config.yaml
n_kv_head: 4
norm_place: "pre"
rope_base: 3580.0
tie_embeddings: false
init_std_up: 0.0648
init_std_down: 0.0
weight_decay: 0.092
grad_clip: 1.0
seq_len: 256
train_tokens: 183900000
dataset: "wikipedia_en"
Each number is 128 + 24 x the weight over its row's rms, rounded and kept within 0 to 255. Layers, rows and columns count from 0. Numbers have three digits each. The size before them is the row's rms in percent of the matrix's.

# layer 6 MLP down (transposed), 320x128, rms 0.0681, rows 18-51, columns 0-63
096:113104127101146135104147139134136150147116136124118113153094123139120140137121100126147156131157118093103109106134119084089133069109134173118122111128130135069116126117138130172146165149105158
108:121142155112135121134134142126133139136124204132149137169119160137103137157131109111122116102189117144155154167123112114110137080111119122136141097105102144132072156112102156164130128120110137
097:150110098106130141145139120126123123092147089119163113148123126066124134097150097132134115118102170147124137153148114140148082131122149163079150160123120106117134137151131123129136104123138171
101:141166122127123111141146128153112151097166112135145135152156147123087140070126147155124149099089124148121156142156152109105130153105120134168125138169135152113063171134171107154144146129123118
103:115133123124160161142117134083141088103135128115119114107157098105142133157143116116156118115146107050161145140134123129098128154130177107134111086124156188148130095126105142123115114107134158
089:118113128152109133142125086136116161119161096161128117150151129179110130122097119116136169089157157111106139097151136091102121063142136163133121100158133079122116127138171138138108108134090139
105:139105117102128160113109094122152144084139135103143148103111148117126167137145109127084179127110138116104154131107109124109141101187131100125138108050120098147138109130131121111113157139110161
094:115108154150099099135128096059150113148143103130127146116121122093114088118091121140127117117161118104122160110146130101160148088118136129150153115107150096119149114135117104153119116084068141
094:113117096116160164112185146154140133102149124150128084116136140121147108159134133120098118128117126114131167160123125117117126087138120176150161122066140119105142105143145085122187153127111127
093:105139136158137113118122076129132132132131115143109121114124101163127092138147147122158121072154130138153121126106165104096111130161117150119111115156152138117147130116124098124177080125122134
098:144138138117111093116127158149115131126142134146148134112103143133144152093156134097094127126094128149152105086122164139137114147125137132128153100118121099135157149148118113091158086131121116
095:154137112099118136131105111101141103125132137118104155120124167136109113114093166110127122150140106122114107101143137110113122102065141138097080079095141169119153140120114128152143150156105106
103:148107092111124134171125140139104109154158125097162095102108119106169140143172130083150121135151109150147101128103114107160160158176115119110132132168109127167095096140163145112165162155159092
105:113138113108129155110116163125112136182142158149129120153130119159143102139132166158185150079130109139176106113098089119193191146137121102144137103102133116108077129107154116092108092153138153
095:108159167117129149080124109145124106113127127151107144109127098153122128122096138178160120112128095133132141100171125089141107145136169158122127100121118141067091146148118156125091126090104080
112:148107155163130144133114102170110102165143141111094113104146099131149139096111106107150141134135099130085094107117122129138170175144161133155166140135106121124130119125153084116130144121120135
099:112117159097102114130151156060120096147100137156136158126117140141151137117113124152126134144145141146127111103088147142121144107095117156139152126137145182160089136166153112118116129120130108
100:107107161127143161087111153152083084154138155097149157117135131158141130123167168112144128144123096139165133145164092114108120109131138135100155113150147160137112169103175149120111127115101183
097:164122141104097107125116108116153132109146138130151121116129176146151156149152150119084127142121130123088114080134115142114165119157122111139133174098112163153123134144107116081150110114140105
094:119116140139113084130111102100122128136158124094118147086089119121122081122151134153146130150167112109118124102120168139116096158132084170063101088114129112151150135104131124118089133121097164
107:132149098128119113127112181129108115172178155113135119144101146163158119174129134131101149131111132088147128160134141138127124086041119108154102126122106093128121166169148156141111136135085103
092:193159099155146204112080124151119150132124165148159148097142139144129159170136159121167131103113096111186130111143161143136134136175110143169071137098100110091094138128129088119120106133121102
098:114141121136119115133156116125126177089169134129154134161133134124136129144134126109151135126103128171120112116132121089148124097127116115122209127108091137140155138164165096108156124104120131
106:137153154132094121119059132132165093148117140141170148108116115148086122168121129154135133140154141115175132135142191110106153107156100120118148085134126119102112158126100134132112124150099145
103:137100150130161107147081107075150111112143123097118104142132132118117145124106147172129139120122121108147097119115157113115128130109142122146096124124157148163160129172108194130101086153109151
102:155102148101089140100118157158131099117136115127118128086149123111146131096110106137121126157124148144124140146153100147086089086134160109149131118108123097133139119147105147117164139099093154
098:148121110148119163122107120173158139061144120150140148120123122143104135149170135168175088119130145128148139113160094110142145099157149146123162131144078137136135101135124115158152143159119121
107:119139134138129101075122092133127136139126123153091138109118124159142130123128110141103129137124091122112114198144091098166123157141113130176125119132118170121128150155133074144126133136118106
096:124117087142104125156154146121125122177126131130110095124106177159162098143101125159101121114141112163110135109117094110086162140147099115105147134134061140128113140135136123121159085127076135
101:113100182092125137122123115155151125118129117135166151091172091137151123131128145153158119135134076108082128150119140076094146117066156137151124128145140120072112110098126136146108129093135130
092:143099116118134118165087123093149136098153107100125105140130109137133106182114145118112127119099154171147103208128113165140101156102106118102095118111163095139120140146103109113110126142138133
102:083147111160103130115113163109120145104106173112116119095151072126047079139135121153072135128103104100105112118114112142122126144106147136139124148139134138147147131144157179123117175144154084
102:122127096117097130119143100108115103130075170110092127155128149119172108123169182157140050161095159124143127143175159139091156146162139138152132138144089159150111100148155160104146129105114112
103:120078111098104116125154121133122126147108126127111132105107137149136148080122146147112181108132135158116111109131148131132132176146066102142159156110121144106081154146124113172158099094162118
# layer 6 MLP gate, 320x128, rms 0.0823, rows 19-51, columns 0-63
110:151067149135134133155111140147093119090085167124103113141076125118122125098138142119126141134110149096130130099088100109131135088126092134108116154114139099146118137165125067148164155087166131
102:116139117104120137120131114126154144130123107089150121155099106135128068156102167126115113151084116126132117167149113124170131100142124099137155144114141105135111101143137163163071157124186099
094:082074123134091147083131139123080165115121127159142156157127139097115133155115107105101145152111135136121103090107144088086103119165092151150147125060137080135108090115122126128142120110076114
095:125109124123136176141115129120083095125141122087190088157131119102122144125120112163085142127106153153086134096100164139163086092147143141132147111109095110108127109141130114115103143156107136
094:161130118147112113106143133110118116128154098157169141138121108129147165172128096101121117105106157128144106133097114121160139113105088087111066145114137165128122108122136118151158119083160076
096:172136143129119141125123201119124163108124145155150122122103089135121146101115133115124135137102089151121118122126139161143108120152137144159139123149111110063108109133139114121140158120122079
098:145114094156107142108122145131098139121137119136169100112130147151139122120121113181128172138165103131159106132158146136141147130155157142153146149061112169106112135164070099091109119133133097
098:135117134143138111086111170147117147146157178114121088175110122082168110096159154093108158063077106115120126133131127126158119094120147127144104134130140107136153104152133101141148088123151108
109:106107128158101146109159154114112092085120128098135090137123139124155103109113114143124111137089153121112151153116140123152085079108146123137131128085062074089146127145117150121123131083140147
099:146130107155123108151133123127086137078145176112150149133109119125134095105127106118132166105123124133097125148122132159162141133124105124136133144107065127170100184099147095163137094120107147
104:123084120127076087131130117143121166135103127138109155131144122115076122091135115144122131194179111098126140127140137132121125150130156101136134120154108157140131150108103160136171105087109125
103:125133132157119156110088141107117187128112103122135183114107141134121120127127139110112142163131117131105126151090086158167147127099141117115141110114090159135113096100148102093151120129163100
100:129111140158097108147161130135141109108121175093147109161162135088140139126082127100083152131074174123117143120155160156117124091094156086104116125113109178111078113149095127098116140105176141
102:182126105152118141126153130107137135119093149140130110131108103126120154135176139145090142096147139119162139142078111164135154140142143145156111152133129067147089152087096119143153125096132145
115:115141132159142149100158120123160075127150159084129140112152166161118113152090180111079157170118164115116119170130088149135125119107172116139159118140110115104145116157135087087071148105124090
099:178076127119100123121109142111112156115113105061138141155130144109080105103120122133127095140140133123072138097079116186126130078122124131108130115096073149091150146122142126143107085128130138
099:113090122172100168142150123123152136136128165131094123130093131103141115151126074135142121180118065087123122114135133126151141151130103096116138118152131109104141126108124142120057170119136119
098:087106146131116110102130142126093119102153117108156140132132157187107159140125146151117154113129093134137157117110105138129135156121137101165169139130139145149148123093161125135172090131124123
102:131139154156123136116126152111123128075158166111172143103123109088147158106146109143120166120123088092137139182121139123127143103118171100140109126100142136131141092172119125129103143092104100
111:172149158143125140136148128152099140141079174130129113174139115098096114082175093087094086149130162117121101129094181130136113147135128115146124121133144144097108118124134154151111157110114144
091:164141110133079149078150144091086078174115156129171103104146131157099143104124101103112118088116151139156104096136132127141103106122169074136151098119084134082104129115147129144098111104085087
090:097107150136141095146126185118120137101102149148145108150111111136119115157109141159115148115099087108103177155129127129125138077123152124093144097096116126164115132140143090157120126131124182
109:128120132174144126119153163141103123143125146112140124173121142103105145131093125104134156101128085093090132125128112117202135107141130109109143141134128112119147157169147116130172143117140114
095:149096152145118180127133119120141114139117130109109109129122101167137141132107126093150092106130075141124092106100101138169072118179157140138094133133127146113166141126156102157120111145122069
103:149098110150123130171087084101112145106105121101110109148131134176131127147104174132104122135100094100092080105161172121161187109127130085170103099128135158129110158124158116121171139144127118
092:121104124140112179115141128134130127130164098118105117134154181171131137154116112111157134132143130129121178107081122169145127121110115087119160107137135141165143127092114125106112150141104104
105:121140147168120127148119121160163131111142135143111105137111143147156141132116110114125103144141083124115095150154135165144108123166128097133141117099133099128133145146109119141091113157133146
095:102152124160111167085158119095060130133093144084089115079133125133127114162120126197120145080133098139115160082145135121112140109156106102100122126139136163113130100206159133095176148140109106
102:152136115095089167131146137100146126131149161101135132126145163126186147109085153181080107125110124121104141155045121133125144104102102085151124116109122108099152105137162120141163103129158097
098:101111067098133118113102155090118131157118118111143138104133155167145096120092102148108162106123088154127099152161122102153114141131121122128146141129167120099120144116135131122115126097091088
091:159123123138152150108129088124191116117171088124171142107124123117126119171150104120087129154132159147154106137136090132167092094103176153166124142104118119127142134082146126156170155128138117
099:117095085146116134121164145133129146117149111087162095105149155151175155117102151129105121141152123131097156144139124125157148137121138022116091123070111133101083135145140110154146097140147117
090:130157163188106144144159126159085132156150096137144094113113169120127154164098124099151116130103130153114139126154135120115090092140089138102112120119100154114130103133114101129129132138121193
# layer 6 MLP up, 320x128, rms 0.0746, rows 19-51, columns 0-63
108:146152138123129141145152132118105126105122109138086118128142105149076182109158082141127123107126120158186124110148148146102112150125105161125145138119125154142126135077115127084134082172136132
101:130124144116153124135124114162118118136131159104108108104125127143141100141131185096175131137126127134135157142105096097129105101138129150087188099125112098131088144111131138109141126077161136
102:125151117133164119103131121075101107146087146106079117093126153173129121119155113123143142114139152102120110121176100135089103132118147092158138105141134126158195118152122112076096113164149152
107:095152119092130142140159081121101109125139088109116126173141129117147133146142149123148080150108138122162156132154123131096112132108163112132103137159131124132144146156089140117116139156137108
090:118110130165123100109125130136105147137121106165195132155143131121122126162140136144121121104139140112118172141110090120179136127153115092120126167163105147169136147138123105160152078086149088
098:136130094129143102114176095119139132116132131102137113141126193102122117166147079150127159107125148092094124142111111104113151130068131101106130132043126156146150153137138143144122128136106186
093:101093100124160117118129121088182169137127106130078120119083137112134107138068103101141101143118127125113161155129145099155176114098129132128081134108135094143131132111135141099138142147112102
098:110123123112113141178114146129116069164116108178122098124152109157128113148139143184102133163123144131099141100118133114152144139129160160127161136131136133121144144153177107128110193108135106
092:092118149137115143090121133125120107106126142094123082158150102141163109142125124119140088131118152117114150140118137122145100132125104162092126116129078097143145142121098160105116095087150146
097:157078171174125146096162127123082118112108135128171117137097113126160173141142122154110132117127151137116112075141127117105131123124128112138127139097147120111119087132098143134131151111150113
101:101136115148146136122155160133120164133112110131174140157119089148147156126130154140111119093147129121111122173108091164128138132196095111124165169142109106151100108123080105119111111113143105
103:139139124110173111164119156131105137097124148202141129105124121158110145133141087115095107102095182110114110124110124109153132147106140088160107159115097118162109161171123101150122154112119161
103:126118135154137128146088119133132122136129146132165150152096149147143132136150118164125134118099111104122102171126099126183166122127115161166129161147143113094147136144152125135120129125133104
099:135131148118112155137142105145131146107084124171107103108086111139119120152148181126080158154155165119141134160144121130147149131141152137143090129118139100196146175098081105115167106116149125
116:108106097133106077122136115142139137100115119100144114143129111117111100126192131158101116198147129087139157110064151112112135119097133164125150156144068115169119156129123109119159144164146111
103:084117136130160144113149129136112121094109154179147082111079114154165152138139140096088157116088097098143136117154119101092111137143124143174161169152127156178084098139108108121168105111122134
098:143138178106125152148125165157155108141125122115103148127136094112132097108130144145119115121135122106125125109133141122124138120105141132119147105089156103126113134103088131096118159133069115
097:141141156183145099108144119087131126119122163166100126123136112109121133106128139118103135156114160118088130143137153101095104137159095126073116091105072123159143141173104135107129143134127090
091:094125150094127133108141120142137139089133134107058143115109145105143137128115127099131125138153142121149150130112111135115133147131100095093081128113135080158118100141120151126088085165138136
108:169108116112157123168168159135099119180128142141124147102161119099109150121078157095135075118136138094145121093117176136120120115109122139070133103119142123143130112125121122112132175090146132
093:120177114153135148157138134184123138088150098141143183131076124102150147129120129158135098170095102139123087127098126144143134138102128144161098162114125082143128154117119128126124169159170150
096:078107111159134143084162143113117135173125152142121078151081124151113128148123140165130154132059091111103098088124154118120155143100120079076140130115167120162153123177150129130109175160106115
106:126126117155152141140145126097089145135138124118114148117194136100046170145149082086147113118163102150128075137140136143155112117158097109121122108127159152148148123123155142079131126139123108
098:113142122120098140135149094129127108133124097092161107122135145157143131149138121123162145153109156134094111126158120123159104119122113092158117147094136165114065129144147119145087093099115153
103:148127115142158138142139125136120138118101138123139103104186110121161095109147157151126141098132149184143106118159161109103163139144123131110090088168159142102121150120129105140086138122146100
099:115122151125096095093121147141141142152104132084111124117160152123113118069109132140105142103152109175161103115103170152102150130143076102144111134162107150140104115141110132102140110129179149
112:162165181131129091139118076120090136094098172165116135118115133166174135105108108161104113157118164150115091157153142118171104119135168151165126142150123116146110084162176150130136157132146138
096:172115112089117110122118146128137131148137163136099112132174121127134180089137170110110150121162129113136138160134128132138103162104134148101124153151124137106128141133089131144068134087165117
099:132098126106168131134134116131122114162117135114118089181175143114158132109100116165077087112120097163113138127129121146086159143114081128075156135109107130080115106119139160121098155138128102
098:143061099103136128131096120069131107154103131134104136116146133155124095140119183144104155145141072156134113158153158116142158150124091165107129145154124138121120142081109156080103148103120068
099:149162110146088064154118149142143167142069142122123178158140155074105083141134132110127130125132110100130128085128095147175110144134138130127139114144108109141089111074121153113140098146102153
100:173126162170113129102163125134112112136129145092127107182132153060148152104124128100091142095144119152128087119158143132121115140140139112136100133153099105197172116130167143132151104121108106
106:145120153088112111136093073112130134087151100120131141132097106146159162152105105143145090122113169161134158101101139162129118118148125143168176072147115141133114114129124154179101096147142138